Weights of a small GPT-style language model, trained from scratch on English Wikipedia: capped logits.
Each number is 128 + 32 x the weight over its row's rms, rounded and kept within 0 to 255. Layers, rows and columns count from 0. Numbers have three digits each. The size before them is the row's rms in percent of the matrix's.

# up: layer 5 MLP up, 1024x256, rms 0.192, rows 438-490, columns 128-255
# down: layer 5 MLP down (transposed), 1024x256, rms 0.0947, rows 438-489, columns 128-255
up438 087:133133142136083155108136121155142092132165110153156105143082155091161158103059182107146178135131140132095163091154110095095118118168113156118144155124123098126071113122048082070188127211096082095146099177110145166167097085154126081136127192071164138150168072159194146103118139132110143108131139146150093135158062172140114066136107114105115067071107115096153144127159102144145094127172
down438 085:132152181102118132062176145144147150090129139213144149128127109135179095151118168136163154166158094100112136078111096111136138108170151127132138070163136170117152130108126103170099164085169139148169165070195130117148165094090107054144023108080124177133199128109162100105145140221097124135128046153091172143093133120113104126094145129158158101122138093096138110114149113145090119147127
up439 102:094112144123157121058139128151126131141165080182075122116161086166128099124118154105156139127158131111060125227116132156128162175125163125132077124156060117114158086140124160182143133130189088169118085144108139060153096129168085100172117175109139161162097160194108193141109154146214126192151125141171112182131141114139108135095094103058108102120108078137171128197102156136131131107147
down439 102:146116162125129134170182157158159114155116116113112137106135096147138155150150131147087113129163171120139166110173050137134174136099109166031098131175138053115086152145096119161146131164200084129090182127109154145072102157167115177088156102088200090129115124094113144121149081128128100126104136130091081105128163079100153151189190118111133080168094166068125084079126106104128116143127
up440 110:123160089057099145118140118129166176153088076054115155111094152155154148155100104114117124106101108158136185165175157062183118149177096095113133168081136130189179167145112164139179156127114078152111123149154157160120115109051158136128140191113137089147134151172160155154117176134127090074102151111123112095125171158128117120121187124104164156147174113113114124115078136170089105125119
down440 109:137138127139154154172137087128112132146095138128138152134118108127211120183157075133158118152156096127138131095140163101177185130163112083070104118131103165128138122149153144151105163117152119132070120179175109162125159108098141171101085105185106089165129130067106150074118096086121132145135130143202102110120111114109134118163140131185110074105133141113128147081117096159102147119153
up441 093:130057155094066105136065100134085151143084127146150138172101154147141157149168152150169153137070127116123170128102240183114152168101130188133138166104074162149142194127132075144161138107115123130088084103128129139150105086100152140126180153123119113102135072129085181123156157151185125163142165106081169158020153114166072144100110116175093131110090095179120051119150109143097124135186
down441 089:080186105160140094119094179185097144091181136170143106095130137123138093118107051089127165124112108187139137173136105094139174131193112146044120125170143061169194103129134129148118098050118135055157163195167091138132168107067098123111084125107194098111087134135096140129145138090061112134179125091135108120166131146151146078115089136128129176149150079075133163130149167096160147152107
up442 096:107082132125086138142132118074117109188109163114149103165127115049087154159151134117081153109142099149156124118140059115120080186075091107075129088117128111086107098146092139121116058113113144071006108161144132128111149135163137097166136096128148152131138146162104098104161139124108103137136090114143059148153113090119133114108156077086097155142113161116118128072180148152126133132062
down442 099:097150134190074137111148173137121217098138169105118067120182064154177147097133086081123083146122127151107181155153115129140130178133078117107067125091097135144192173151133104133099135164134134092182120148104127153141154134113170094089162071103097116064126195107148105099133137114105146111087127142158100134098123175165087126081152147136076135110159116144115188111116065100136109150176
up443 094:107145137090146089159089165144164139156157171144080151158111087135081170199118110130112154132152121194116048055103139128124181128175142137083130096096174122098149128121163162138138081189049166107140100139126074137149088093119114135147092114120123110079141167085139158142122133017124155100134090119134154115113188095122122122116151104206086107119104104101108153173114081088124192083140
down443 094:118127087102131117180104147081118165100112127092112110197116149094123177127089133167103141183128128173113162097093066180103140157152106174120141124174137130190139112171141142148113139124114092112128149159087089092162083121112113128152027093144136083104152131095188112111112140126164121160185143160108110148070213133099116148078112173231124116149115085154082156161132093153143110095119
up444 101:081069093130137178186126147128174116111130136160087104090102159127104134119166133030136121107182118118215121048093156144079115089129126082118091099161107124139057162077106142114145105124124110093080169125148186088117158146115135094155175050122089113115140133203094137072090142084089111135115140185125152160168139192145077099159145126133093089144153175132109163116101175120104147132152
down444 097:130173206107108128155177114106110141141131100120113135122085142099116116098157109153133105171167163132168133158158093144113090094117123193107122113098102097165146102116155154151117090158133122154099100126117174110025117101084114159143171125188152112122125073076110163102096143092102136152119097129091216152181142111170163181162162158099145112115120182147082173142153155068186075079167
up445 101:150097151087121127121113102155124129171131138194130123188104117118071185126133119128131144108192098165129147130199091080137150124112112147086096153102182099066109150096079168141122156156130131169084117154135176146211109071139129093089084162108113154186135155117077125126152113114111077109195106107086185114113074147168149107108127097115068172138104167156115124132126056078104113108076
down445 095:174143087138081181126147190147085122090134079140158119092170144127150104137091136097101088126119116133100149125068132128063186169119127141178129141147071123126094147140101165170107166138088107065120080112125055157109104166140131176060149112108117130159140150169129181099126125125204110143108085091106073107117134072171134143120099127176111083131168101164116083115189184198096133133127
up446 088:123110157043139105143106193185111086155156082109179127141174170117134138181137136091130164135109152129153093148179100136091108140169156151156131114035105121094122199136121141125112113145083195133118096083128196107137115138103140146101079069127115144114159105106079120067118117145090136147095130134185119141116185078170151107120144074135096061126113117073048214103144123171159148144150
down446 100:141194149166138108141107102098135152107135125131120160105105123120099143073111151092113080121102094074177152135156113135135182164160133107176060127151132149153184094092132119131148146095184118117181163180149089115146139082179153182185111141139075135121108106136186101128135125102145137100180126127067163152120035117121123105086147183255147120130148108178143177112085146123112086104151
up447 109:119120121136180084095137098144161108146099085086148156093160173079138149141150169128157095069150141096253116126104166156116094141108114142153152115109134133196164135182073118107112121124129120152186135111103179131121117160170127174150084161081136112098130193118173083073140169121151136093164103074092144190140104142143114143143162121110097113119106142143103071134166094155102110057132
down447 104:159134198161140124151131102160173180131109129123157095131085151096166068135120097123110112107128163048120093070103119124173133089146153111113128113159096143120101113155148105065166093099098097117133109105145106192105183163178159150155133085126132093110122118106125110132125134146160158132093081145153106141132083158069114054117147114104134154141191150158124091122105123120158122093177
up448 094:135176162120104152153132169132111076141123090120112110132142142062108159168049105125148142132133105099085169108108091066162135146148106149097113109129085083106143157163187187133158122166125103132152112100138179149169152098192153116133151136129087141116178140219083128135176119138077147121148092112130095163133101148134107143111136079161077077139082152153103126126132089054059137115090
down448 100:108193117099129114134127152083161113156167136105179131171135127070074237146105076130148118099148172126112102170086100155189169125090218127164146136177091127123166085118092141116078109155175153114099088108167086124121131128095100107124139119156118121128112107120100110144150139118147081082156086125154120119101155151131121100117075148188150119147090162106072171175101115097153116151146
up449 097:099121167127067082103059128128162120138115121109113156129115150116140182140148146095171163081083142111076142146171103077148155135163096150088176126157127111148104169095095107096140098103129101143124160156092152144169126166116177087102147167103131094110101105134097162105182180068135108153068104053107102087128141092147096137116143122117171123118161131158152215156130127147116112123149
down449 103:120152115113142069153128131164143085133128197086093107098155120135183099071166111152119099116138164154122107070163145140117154088069098175107121184163142152080102121107103146110137106117120144177108206143168152164129093146165112145114154156139132160093120143153102149139141172176144173139156125131087198108099120105126142136147092121072126083106093150131129136118117079102131158118143
up450 123:059167100125138114099094128107122174061133105158136102125085150174148135191132127122092165122128129109143091193111099078152123106133110129175127097117170151094131105103123157170109110064098097094118097103065093028107108163131168170120142078128133078138161141069198084169146135126111070143171090140186148120140086151102202148116121172144146172122129175127115178117210147090125147140128
down450 108:136150095103126139117124130136133153075136184134131102091109113183086137126079134138102148132134113097101158139164094064114093117132154113104118135169094171186125098145071138062166114130097073131172100161072119138165103148145152120135145112115092080162115158117105092137101151147186105112088109084126109140118137140116108093121168104255107122133097073102128162167140074157140143124140
up451 096:132124087121126160127093159148151132183182123127140107124176139076170131094177109178119203087122081167154133141122154074100153044164120091104145159092088127127159108144111104104170115094084104082126118118130096128151126150137102142179116114116144126125153047112099113138169093159127086151151187145151143157138134171182167103154104091144096155126119162156107139110106088144128153127102
down451 100:159105167108145128098106130107177146106131142089158143162132096154104082115145167139060129143133092161137138101144143121114055199130176111144118169082070133131142157142136074226140104169108147146171154147126113136132151108116123035110110115190175143138134137091097140107186160162166099165185154100134089159117105155135153160109183137163100145200095128056159090131181135110194176107060
up452 104:110142123190086114099015177122169138152125090124149093130110127092138143112112079131080109183103134099169170115108094153076192111168110146097130122076137128117120189100180099096154103151079180127130125129188112154120127131148128113151083167197123169133122130128140100127143149143183124121155125129112171090073192108131166126145129198171199073103118197075143137103088132178107148108129
down452 096:147089078108081165128128076160173058124139114105154049030127149121156157130151118131064108135089137125091176139164168130145071110118142173145133115154140173142163142122094093066141159107073132129107113107132152132212160090150168142161144171171163126107104112109117126098132111199185199112165152104160132158061152061127096140127145180139157086112117106160101055139125129161124142105183
up453 110:130132062099139119169058169096122105157111146154070108124113130162154116130182118121129131096142112117164117100112110150119124104140133153089133111075068165145084158113155110093068081135091140155120134096133095125100116146161125191144169097176080165081076072123092132169141105086118068052115126125102156195131127051160144115139118122155128057179080128090104113130138165135087091025138
down453 104:182079153119140044098131168085099112141225151180160162156103160064074110073132189122087129148141140151144121164119169147136068142185117130126150113120119133157164200158192115137126046167101124117081123180100135058127090135134164060097154151125206105139134130143159125134126093087101101125103162115178149103128153103096113127118141181124121113092144112179154110126099142124076122116060
up454 106:134105200094171147106106157057179144141144065112099128095138126081138123158123176114044085090101116142071094101146109129046143114076137118160134045147141147160085149177160144121127091120128087098109080189110181143074110115161191118112110099112118153068083141099140182170105091105098114108162114101151175147177137115115181160165110122099115067135095149175109118126161125083115155099151
down454 104:133096193141087172162145099173079047114079166100171141199130153200140101158116048107091166149144137095118125117118105127082124216092118075074171157151093142126141125108110103205106118111155118120133091131147086114144071117139106140107111100171141142068107101133129142096112133142135083115143144143151142139172199109132153163098088143115119110103068080120126131181085130139141125165123
up455 099:144163144085095111100109117090120065171142158154081101139128116164080120143137109100133096140130079150093182080138141107179093132127063092162119140148068095152123082204131071189155127113088168123115130127145192108181103163114095112157158105115130164130173134069074133071145122129111100167157131095107060130191154118181125123137130149170102077169062142171073175156152147114124042146102
down455 101:164127139096127142172122165106177163109121106166157056129149142142167138163095091126098164174161141170114117107090123113133118114126121103186134125102118161116149153125087044078105099167147113126115090111104127101172183171108146148157126124149194120117037122151129170182119161090207124047121202107116138112100139151120103183121173114126109144137202098138144154140154142057130126100097
up456 093:097115084106176184140168099120181127129134132091141171102135168128110145181116137166115160104111148124172095100075074207091141135154144190130129136112055170128132063100103102118139105183153124130127130123130134182124102148135132193124118150143162133066109187175153080153117139121162146096123150095119125131142143124141093154188110140139139120167126125084117143136095107113129136169088
down456 092:108132103105125115101144093149116123131143113136127164044154167037118140154176130134123102097123167167124117091154150132118116066109140191081143159186137103145187206164119152134173123130149143136134077108188154155134176078135075099161161141117186146196137106130127073122130118119136171109108115143160110146104180130172143154179137152084129109110136118113170135156126173099134143090135
up457 097:133168106104096155122132116107136117123146146196112114081065132111160120140165171127095150179164131125169092132153120125107147095197163159198121127120100146173155152165183119095151048174124093069092157118153110195131174127162048117173109108171120067140128106132164132134120135106072171125163156135132090073158163137120175178176126138153110110152081111078127154145151152150149154154152
down457 093:136150125130153134095159148108134173086080132114095127139126169118100112136143090117154116098080149145104167108113100123195231055143139144135185086157107086184106111092131137101143114126177065158170158095078146114138130166152192117109135122144170173123138084127156115142129135156141107122183069111110128178106062181131098123172098156217096095137094153169089117172111114077119088131152
up458 081:195095168072071138143114109056156161135103086123152095076117144053131111105099116163106160116123090087145136129120114062141149117077134160125104126148184142190090183166140139137107125076191179145147118093142198104160172184128112095112130128147161115137173147155118143124153113070151160114183186119134135125122094107100140156164158134143071128131189094171178138143104111128138105106147
down458 087:162143060109156167087122151088120198071101110124101136152140108053103142108122101118182135093086099107157141140182136153116107148095120156135080129158091082133121144155091183134124104139133112126120148157103097125072136165133113116152106072041144129111194128081140163158169149164175148125143049153130102130099115112118087051243066151209140143149107132150129186102100094085137116128122
up459 107:128157091132174133092138089097207189167162121141118145122116099130119097114105130113125144080112188181123092133121138107117097189117038125065118149076082099155142131142125104149168119132091136162136169149112226137140148200145172154121124138122101092142113146128103153154140126118147101126172071074124143162179094067127140101158126162153169109132152120108087155101084130159115123112153
down459 098:107135146160140138139091136094104104150151131136098164110122113199178143078179138137122129140155109177091144181075124135187181131149157108118135166163121108133149153163091227211102193051127125052110056140069125080123096117131128123142183107122113081136129160192154174128117103208169088085167134069168098120173173144109110151072071090148142079107177110140106152150160144139142097154162
up460 110:155145156117114137065137128113200141098091097156115129064161137098178126196100114063164123085128145100118162190098109110081069094122117115116188131132185090125147152057173121093108117179175148089154126205125124149077167133094092099168177141064096083138150137170136073057098132113134080123116109113063094129081103110121097076159135152095181103091122106132162153191143133139124080103123
down460 114:159137141230162101067163141109173061116133163117106164100119085134149088092142168158128103150155131116149089169168134102123156090172143101109099164106142104184153056095128085094134120098142157136105121147142094150072076157147143116134134080107074075137133127075137173214156173134117165182132174123151161176121122120131148128178198112039151133152096141137164188151089131147102158147086
up461 095:203143165149121146143139108180122161134156126163117149107156100130120149118174102129160160133117099104087118143125121191136101094099085142090189133062096113094148128180147157148079055124109144119151099101125119147090128182141109066113129158054129106120101101098208153102096107111122062094145187148170185111128148077173077140113178105178152128084105158065150153107114118134086106033114
down461 097:073137075116160138141135087073161119144077159152083156106059160146127077086181173094179094072154162122143114148115149165148094172153163104132110107168153151115134125145176158131100142103165150075199118110150106096110157199087142089156054089169115125125163110143088079097116114079119086187135148170129157154116147162116134131119100068105157169148073145170162137135116112129138102141149
up462 099:074129139106174029055109123135119087186143104124176168086120162129122183103169132114197130029101112137123092120085136060137092095127143072085065129073175077112095089123127135068099129207098132174149113104065119099094109152142117129090140128066108100064137122131164096162140102143122118137076132124073111109072130108085115106104170100106126100123153155141103136108131111160131178095150
down462 098:170055129164152128108097122132139121109126077163113078132100149135173110120160090146080098162159082118091084156112134102152142086136112164093148128130144102064141132137095116138036124145080141152135147104086098083167091141103172128123125142138082157135125172153134044148146139100122169171156146133111121115105081126124186141088143170064156174121081109104119070173124147174132135120130
up463 098:096129136121116161082122165142117129183144044143074105116107111154156093126119152094093168106113125162124117091128095188058091112190152173089125110092162093130100109159120141182117127122092124109103188101129147084125153102094170091120099197090107128113108113135134171145103146168120122139134116146129152110141110136113133090127098122059220150126114097067150103077104129154129143096090
down463 107:117125141101098115162158107129118162154122197082166121143197102065086152120165147156167159088114147141130128172124129128107172095069073179104091133116110159150131114137148081148168113052085143147116113113102142077158115119176141123096114119121172162140094162062167105164131096118151071095121087118162129109152112089159125104201155102096183120151174109144137055058139174140147122112085
up464 088:122130156122163114137097153117181104153071149146128148119120138125073180174099110068202130109103080121128081152129124090120087177135092102140140094145145110085117094080171128166155167130071150120084141118156156065117154128168126165134181122136129137073107150157108129167193213133138092171156089125162105098079156082195133165124116207126126086117089073115114114114125084135113184125116
down464 102:101076141129102171145143092095093159096141137105154134149123110172161065100120117127060135115197109184150134111112129107140199072131170173088134151120130137171173122066101136106120132164122082118159146100108065179147112128125158101124102140114106108130125127125198069133068085093102115110073098142063130150185141140126139086105171013069088143156132165162086116134144110127111043091120
up465 111:093085141116174118115121085168148156185125152093107113193169095162157101107130071051101255153123176149135115119139154108057132160134167146135103094118151126118071131146156153098119118147116118039142170113158134098117093159121085108136104083144168122122147103143114181130091167083061142098097100115104123096177156109163139108122128153161096155075092157179060153155126133123095118131103
down465 099:104091149153100090115108095136187036107123099066165114128126150096154150139127125123088213162130175100135181073159159140150135099143139108097108190121077192085149120167105146116158152148071193150163121130122146115137111123187123149115130135104111111136126098112150118182136130128133126091143127079089179171130183120120127131151141094158161120139160148137060100108140190181088088055121
up466 100:124129136098165124124121078147146139212084095137132145141155144092099099126092062088178100086137178144118083128164146133176080135183170155106110153134119155130131110163138128151078111121122176153075095162163078144094103071075164144100064122113192132146132163123134141159100082070162113131111172124115100128114163188105118087112130149103082170125156079092202125106088139113122128103097
down466 100:073108062187142118128079184057145080091151137079145183060147111144138108130188113160149128057117160133094097122160096083091128108086152123144152110119128182187136178095205111118131139126130069151175158116133159069120131114122182154123185112125117154106181092115136145118134129163148112157167127116095165172126164089141099149126134076137169107082100109123104088135088145125174130159093
up467 092:113100139094102148143114145194080095170084058182097119102128123130101131114103118095095100105123179132101143173163108099136131144112101118049105109108142127200099143101114144102182146100114104172111100125169164113143109150141092108100068173139134074150140181115103150128073126100129168158146120136178166142096187127167145153139104149113193125101131169160131074109148105162105160101072
down467 099:142119118098165158188131091158136122091097133137091087213142144135103110130141137124139144089163179103117096116169148200085134128075148131153120140151110132146151094176094097154118146142209147144159190160107173174095129191150087140138124092109148109130139139107161167100143159158140121133043111152111064190152080097124119138138134131201084122134097102161149143135165129092239116162194
up468 098:113088158144141124154159156161079163163158130158112146142115163188068086076132123108157079130164139142074158199119181168166134142147113168087123193111172133123070141202188196044113167092176162110110121129116143144130142123129126092101108124104128117143130142104116138134038162101094104123088165167156056199136133099100128106089121144167133118173214165105140080114132122175142106102121
down468 105:150099138116120147160084121134148108172126106142150155095089153085108111085105188104097131161170143122161166171124146084094110115170069071121149092144153118109184143118083125153188129088200122123139139084135097198120159094107079114137139186134157129104139117113139143142160129026150128174126095180058075122130068147119127160119129152118086140161187089138173112164169128141131099168121
up469 102:156104191112100205103127112127111123192116164139072016113147123115062150122150148130147157147132123180110104136101174169135155123196117136113143112133082078091107081113137131096170102128123127087151143133130125101164135111155105107148068127153158078140161072101055134107112119145148092155160183157147151203108109154163116162141179112158136074160115085087127127142192147152163125100112
down469 105:129174177150064144125160173121142150110118174131133142180037132127095065142199138119107107170113136133136065162156076126103097066126058130169143131134107169096134108187113166094145112042105107101098140095155124162158075126117152111116115075174132127098102098093073134124107171085145115101102132153145219130107089113101099121128122182009131072066106104107142152143139099147089091126077
up470 095:168116065111107126064119155173164130112119155123143060130140122084186117145143100102101149138149157151042112121089153122079098057165110140132102144168141119101138129148135153135152099070113153092147135090165135112105104104108093115117119139153068099097120105086161145090082081126118068141154154144121118090131088105144125084144129093080124144164121136100117154101082110084157133113125
down470 100:103182136115124162083140157177107136145098088096156129119131105136124151155162136128158093109119120165160146156152119140104117170128161101161123202087146097127129105136156130122101088116143126088117139115116112124127090174167089157168160107092118136090127109089165110130185087106121101127103128162054100138086110124167099147110120147130069121119148152160225107162230134121132149160097
up471 102:105119131134107198152112188129180121091154157127124116100167145117104078144095177097115129141164096139106126116167136124124135105111141158029121107106089139173161157159134184112114165109135169101176183195065162155134079103112129116156171109080134106111138099168171148116152102115169047139097141103080094139102128127135079141135150124102148065150127169155182182098131170190109145153160
down471 103:145098136098081140118157164117128102172190107094125116170152101204107117103068125117145114093145156207190111163144125019127167105157201128129117146120076112130124146104141163131146140084139184129162110091088088179111167129141096161146161079129144066085121113076162098110071060113164113130098086170057144104100145103087097129160143149026099143169141198121114069125133160112127125149120
up472 102:122110103153074164166173133149100130184108100143096169086139074188171138147151145147112089083132141197134146115118091078155133105114154077125097136148120141109167137084169067111131111141140156122118169121132132118136078104081089144148111071175128081105108085157113170162133141158182196093149066141129114156106109104101102139203136084154150177097214113174129091155105143085173064113071
down472 101:155127124108099140127150162149131099112133154114110114129142102095150082159177084135063094195106117155090108148144126113116112109192049114155102173100081141095125148141185189106135113132088077119113095140058116158092113146146154092132158108206146141137167144104104123109133207080136112133128101119144123147123131123100105125123104161139124135130118150116189111125171133120046151124104
up473 092:171154114129163149069116083129117154160124104096138044106120139126086169158096066122103092122164070103121141068149087105137081183123144069105124104135091181207155060130175121128132167132115149121075145117141177107191183072123116129148091121153106127132143149138162097180117113198147126150132164102165131101109130041119136107111156140146154149127096151146226159172141128135103087051115
down473 097:141148162174093164116055082113156142146110193153092099080147101103135168182101106124121116064119067148115150165147174131031151106178143154151214121152144179074124145131129118071183094032156141169139071079160078103122182162149127126127148041134122168083129128075124127125136158063076143141137143122123169087116129166105156143106154141118082116106173112130124152140134111116117161129159
up474 095:207171111167140141156180176092069136162041177130125111093129159151153146094126063134094116114140143116115156118121111129089076082171107081199163133077149109066135102052155137102149152109076141078134127117129186155135141190117117149161158141131172134146128133095155087130150146131126172173102119082100140123101164121114121111156120165127123145120178156094130096102150089146100112123094
down474 097:086071158112089167115089124097151149156115167175127156168176098152112050138084113163136120134103127139120139152128103102151174139093103174181136099153143107163115204132118133172100129151139075161122168116142099104151148117127152112047160100149099099115150095100155140097125141177057097096127095197137169138135136165172115161099137120037110069064138135116088094195121166110147088135149
up475 103:120184165147107168171097103135066130097082129121115146102067108147165098164063120153098069179187085115152145135132133130114110161153164107177168091113135128133153157075122147118113099152159141088067121117147171157114110159123076141141110147097209131102085062129130129115056140143115120069134183097138141125158173111097162117172107120101125131117169137069173111063146084122130112103146
down475 103:169138120111151101123121159145129153156099155163119178155100140062117050123067067134109138143126141101115107167108153138202077120123140138125139143141127141176086135125083103156121159084147150154126133143140113126160158136145135141125092165128182142123135152111135150136119140125122115128170105137094104121150182114106103152247132158123087143096150141127085131075123175119066184098145
up476 099:091145157151175149193121187114129120173168134152108154172155146145107086205123082069089125149102129159099099099134190108096156145145094117141110156172126107126129136097112131099176140070114115143133152113144179090104057109178167112139134143177110111117163083083124099137107141133199151155130112091085165059073163124094182143118116137112159198116122152123165176056106111107147119100154
down476 096:095144043154116117131054141155169141128127193125137132058180149139126154133113121157179084104107115100083190142132144132131111113139133092166101087113100171108115148102155095165108140070078134145117101129096109146148047123191141119057118128116069126128116203145122151081108168142164131163116172180103085152070094164130141154144108190204099103160118131114143114134134137145144114189143
up477 091:149106153140120193090104105100146130131141147147125142093092129111094138124123167097189190129132094174071140117165117125140122084135200172092147158117168120213135111183122124171115151125131096090151167148150113171118137079197124139084158145116139092145130117124079208181086108120140095153105147142167135151077146134069075088140126089136092143150107124125117166089144151098090079115148
down477 091:095117087137130150099154142138096134114148063113123154137130164113182076143162142110102136110113128107112116113106136072098143161147109103149083114162149106102119145091125128145142076102148143185083103117105122090115082146099168120182176144112123159129121152095161123109178142140157122112099094130049157110159159150148102170135167108000118055103125114143093097148130148161172178148156
up478 102:141168095139182162146159076068153143167129092122124065111085107148107140102158135097121075135164109120125114100134182134070060160119133109171144115106176172060133125092103171151163133146101149106103156167116148113115119108158132145121152122160099085111074154075108112195072122135089096162162129175139103149132111159090126128148164111136110128179090124096139094109174080069121119064133
down478 101:151124125105107136154118148151124111178117139094110123122104116146147145164131112121131114143109104086124078104145163112089139154096115080175096131108127102078137142143162132079176122159144159144167112173102151160200133099149120138125159156131203089070111102146163111123100144114107126131141094111136127110078146173130146093121139107063113118125159143093162058094155099138123050071111
up479 109:113130117187136140138120119102143128099113151172046152136113192143125166135082105106145096123114117109179132137161113125113100115125051163188080103093144139150114136138149125128121130168152174133132092167140084141078189144118145163092137144114126130149142146123097152153176084167074118137118056148139105075160119155151084087158163110140122093060160070122147137165122130096154180131125
down479 104:075130148139143095149133145059140133152158145107143128161115121106111120171048068109152089064182158145124124072108128134108112174101185133158157154146118137127081074148110136122133155169190144197147145086078109130110129090156128163148139113158137090049163111127130123117086151177127071129188114117112156175139100121128084099127147163255097125125147148113126113112063137078107134071100
up480 102:112103147170166145141117128119130166160116161120189081082166140127117147118127132112141101105153160120195111099138147154193109111115098117161115189076125155151125148132135149076141127107173122104093134082144162079115167151149139177167153087134172104150103114141110106136115148120089058167089185169134146074205117122093143100147156128116114147151122086087191119147164144140122130106065
down480 100:178148110155117086138162138160137160169140183103078109160078185094113142075155114084176204169185193077088159162095074148089126136148130183137148137101134096174146153175143121145147138145174141129086150129077140162068145114144069111129167166118136151143192045166148107161114097153139146123172087106184133112119096165119117147144131106141131141163107151105111123125148128135131148072137
up481 091:143133145107092145131137130152144124130116167150128121104093122097090134097129093083124091076142145130111113102169150140188091120111181150179156141118122123098122097188088059090146126119064151111117096170144188102118126177116120076135078109126176118132115130138095120096154144170160114120157140159111097126167097150097152137152134157155165081146111068155145123175111110126049121122159
down481 090:166092158107100140127074152143104110168110105121135122077140099105126143166177168084131185172146139153183093143199145078131096093128122119160110129142133078148091109100141100147094135131125156088146148188113153127118124190178135119126136089109110103198190159091211143109130181152153137180128077214118132128127137120120155137081104119214136109092065138127142072119197173115123086143084
up482 103:164110119064182105135174145153167214161221087159090122128108097098103157179085140132105107108148114177146163134159105153071128162160140134089107089120153119155133107149155146137065160139104157157055112111168134142166111141122123105128159128130086127069108100187105094145164096158168168069129163162158111118130088074122099123125140134114205113140112105068141142133120158138115156159083
down482 107:111202083128186099090123209107187109122110153124132146092123088117093077078128213144136102095150123089130156150098154149088088143147129128116103140130106171120066103094103107123142124078107133171074087149163134166128171185095142161155138109142097200123161105169110174159166134133136131156183107153095092165137101159143116108118112143012132151192149108148132092094084170137121146094085
up483 093:101087084142085145072143118162172136134143100117128160112140088067147153118140216154181101194155141078113090150155135088137102052126168113148109104072172107166102134157138100112127123145153109110102138079132211110182140107139063123112124150054087125160151092110098144165135155174118119129171190097091127086059060108126126166131100125160132192145096119178159093127107158120124096121095
down483 094:139165167136153135123138183145132187085152130117125119165145117139100138086104055095134164131163089167142182130140112142136162179167126204027106126174081154103166096125104209071127133135114156102129136148131109146087111189072110150159163096166126082116152143125181124127098144106127107092071109191122131107122158141152155120120140179174135131123153182130077132128153159108075169211129
up484 101:087117065175072131088123187158064137125125113154143103145129135160120140152128067152188129194122101159145096106124111105152118148165100124175067096115120116127113109112087109104097062135212095092088171078124142125092061071174158156083112108146112147039143085090176157103146176154041149170160143110131119116166133058116127142117114072155135145090118145136146090114162094153113130127099
down484 100:081133155134080137160206132142115138090157169112136137100126093150173034119173119115124134161167135104143131090049162086091127142143084089165110129097140124121126129170088180127170088034147161147169152104167178134170165104137135163166138067142114097203163095090159116125143184111131176146127111109119112141110119109110139137097119128123055161099134105126141146147122063135122157165089
up485 101:115193096179087199103107077190092133155116098127078133101125115165065071156178126128151081183122051142101140104117185105133142161133161073063070149102202112129111160137127163115104104070153117088146159174134133137108140115103175130101116135125147047156146166060139111163083092133166170163148127175136140081125161147150159097150154100054118098107120126116159131088154154159131160131124
down485 098:088100084110138097137168220178102112119146118131112089156103160146104217129153092136165145123203108117168162089114127128149106073137113126144115116102143103123047053095105065161132155127108154138158115125097160145143146130113125162144120132095053044088147155048046067147173143153112128121114095169158167118109104153117127167162148072199119136166120153113142070157115117079124117174060
up486 087:092157138149094148125106151145112110075116165111112115161086061155108111166060136167103034091069136108133116145130115115102091157078160151173119172123152147112113147074139096106116187094156149120168100124110169131182127126109156134142115113107105101099108099144148115090096139119081131091110046138086146141077124151054118072202093105121136103147106092095115110165138095120093111077155
down486 094:129146155151108103142127092023093113116179150108098151141099102095099172114099131121117103116129173112114109155128123115117144164118117122106178193099121188147080161105091160158125153135135111152124152072072063123171150112198142180077080117117128157141156180115111130106135132131143182178178160134074059076108135157187160165150141044133145079119128111139137121087108132096109137145138
up487 102:126119102164113183102125163148118160118086079128106105108160123140126105089168165113147116093080147156112184081117173140096123134160115090115107152101188118117145102133104178100132130183115138148114116107138131124133128107150137091166162112182138116145149112126136095201150078110108134138180047083125110163127122170152175132187164073155066152157147140106131108160089096132127155133144
down487 104:173166160167181113185135152138181120137136073127140129163081143171192147171107137160125070152114126159085124100167098092147132128151193109126095115110197184157128156159140133186116161112104094072094178169089124099156193116137096080038132114134129112127228117120055127146103168111130113105158110106075087114065087099081199144171099120111205137137113126117061155116165110143132136110182
up488 094:144103138135194148121145128168133118136170140173171081133121117185118162143087129131151115145134138072155142147171143143102094122162174126155133167103149097092138109140081142115106083178196147138185103135112115111116057091121115124060108159178113141148145024104152092151126130143130138050112070135169106121141145130090117046094101118131147122062089083142081127163189080131179108155120
down488 101:112138150113059127103155150158130103130102153107139078130145111174096153148161104168105163153120081102149129138112112118135115095122083129138114119121091159136106094060135121073098189110090126080121141185134161073078172106103172104168091130147144100228146143115090142128120076155116116121104131133119149099117131143143097136094186186091144154134195151056118146107089103125154135127149
up489 096:079123148059096122090170161161144120101139136150173150119155160111123137105079092069129154143154084131155107092095116161132049127125124141141063167101114122104101090179089175099119090092114137147102101188114157147132121131088155149117115077080139099191154131166137134103131124124137151108179135175143035072153146148117091141069140061099157079124164082105146074107102129091156091144131
down489 095:120139098110141113130117149093130144133161089145132120201135092187089127100142134103165155122174080100133092130099107162146088129181118118086130154096127110180180146144088101119121155108122150124110039091107138155146117120118076128047113112164175203105140124200094098128178172098157139108053092087081136089152076127084175140131152151051144106079149190142096181115158117129106090193086
up490 097:130169140130178132110185104111100102172161160147182119140148156112051126156084177148120114127113176179159065097156169127150139112160157194090099155178147093127156125080109122171105164138147080107114155099108124129084103189144098066162132165102107139118068154106087157124129162140143173121076103137100134165119181158116128142140128139150143152114100102145107160097110173087159148107075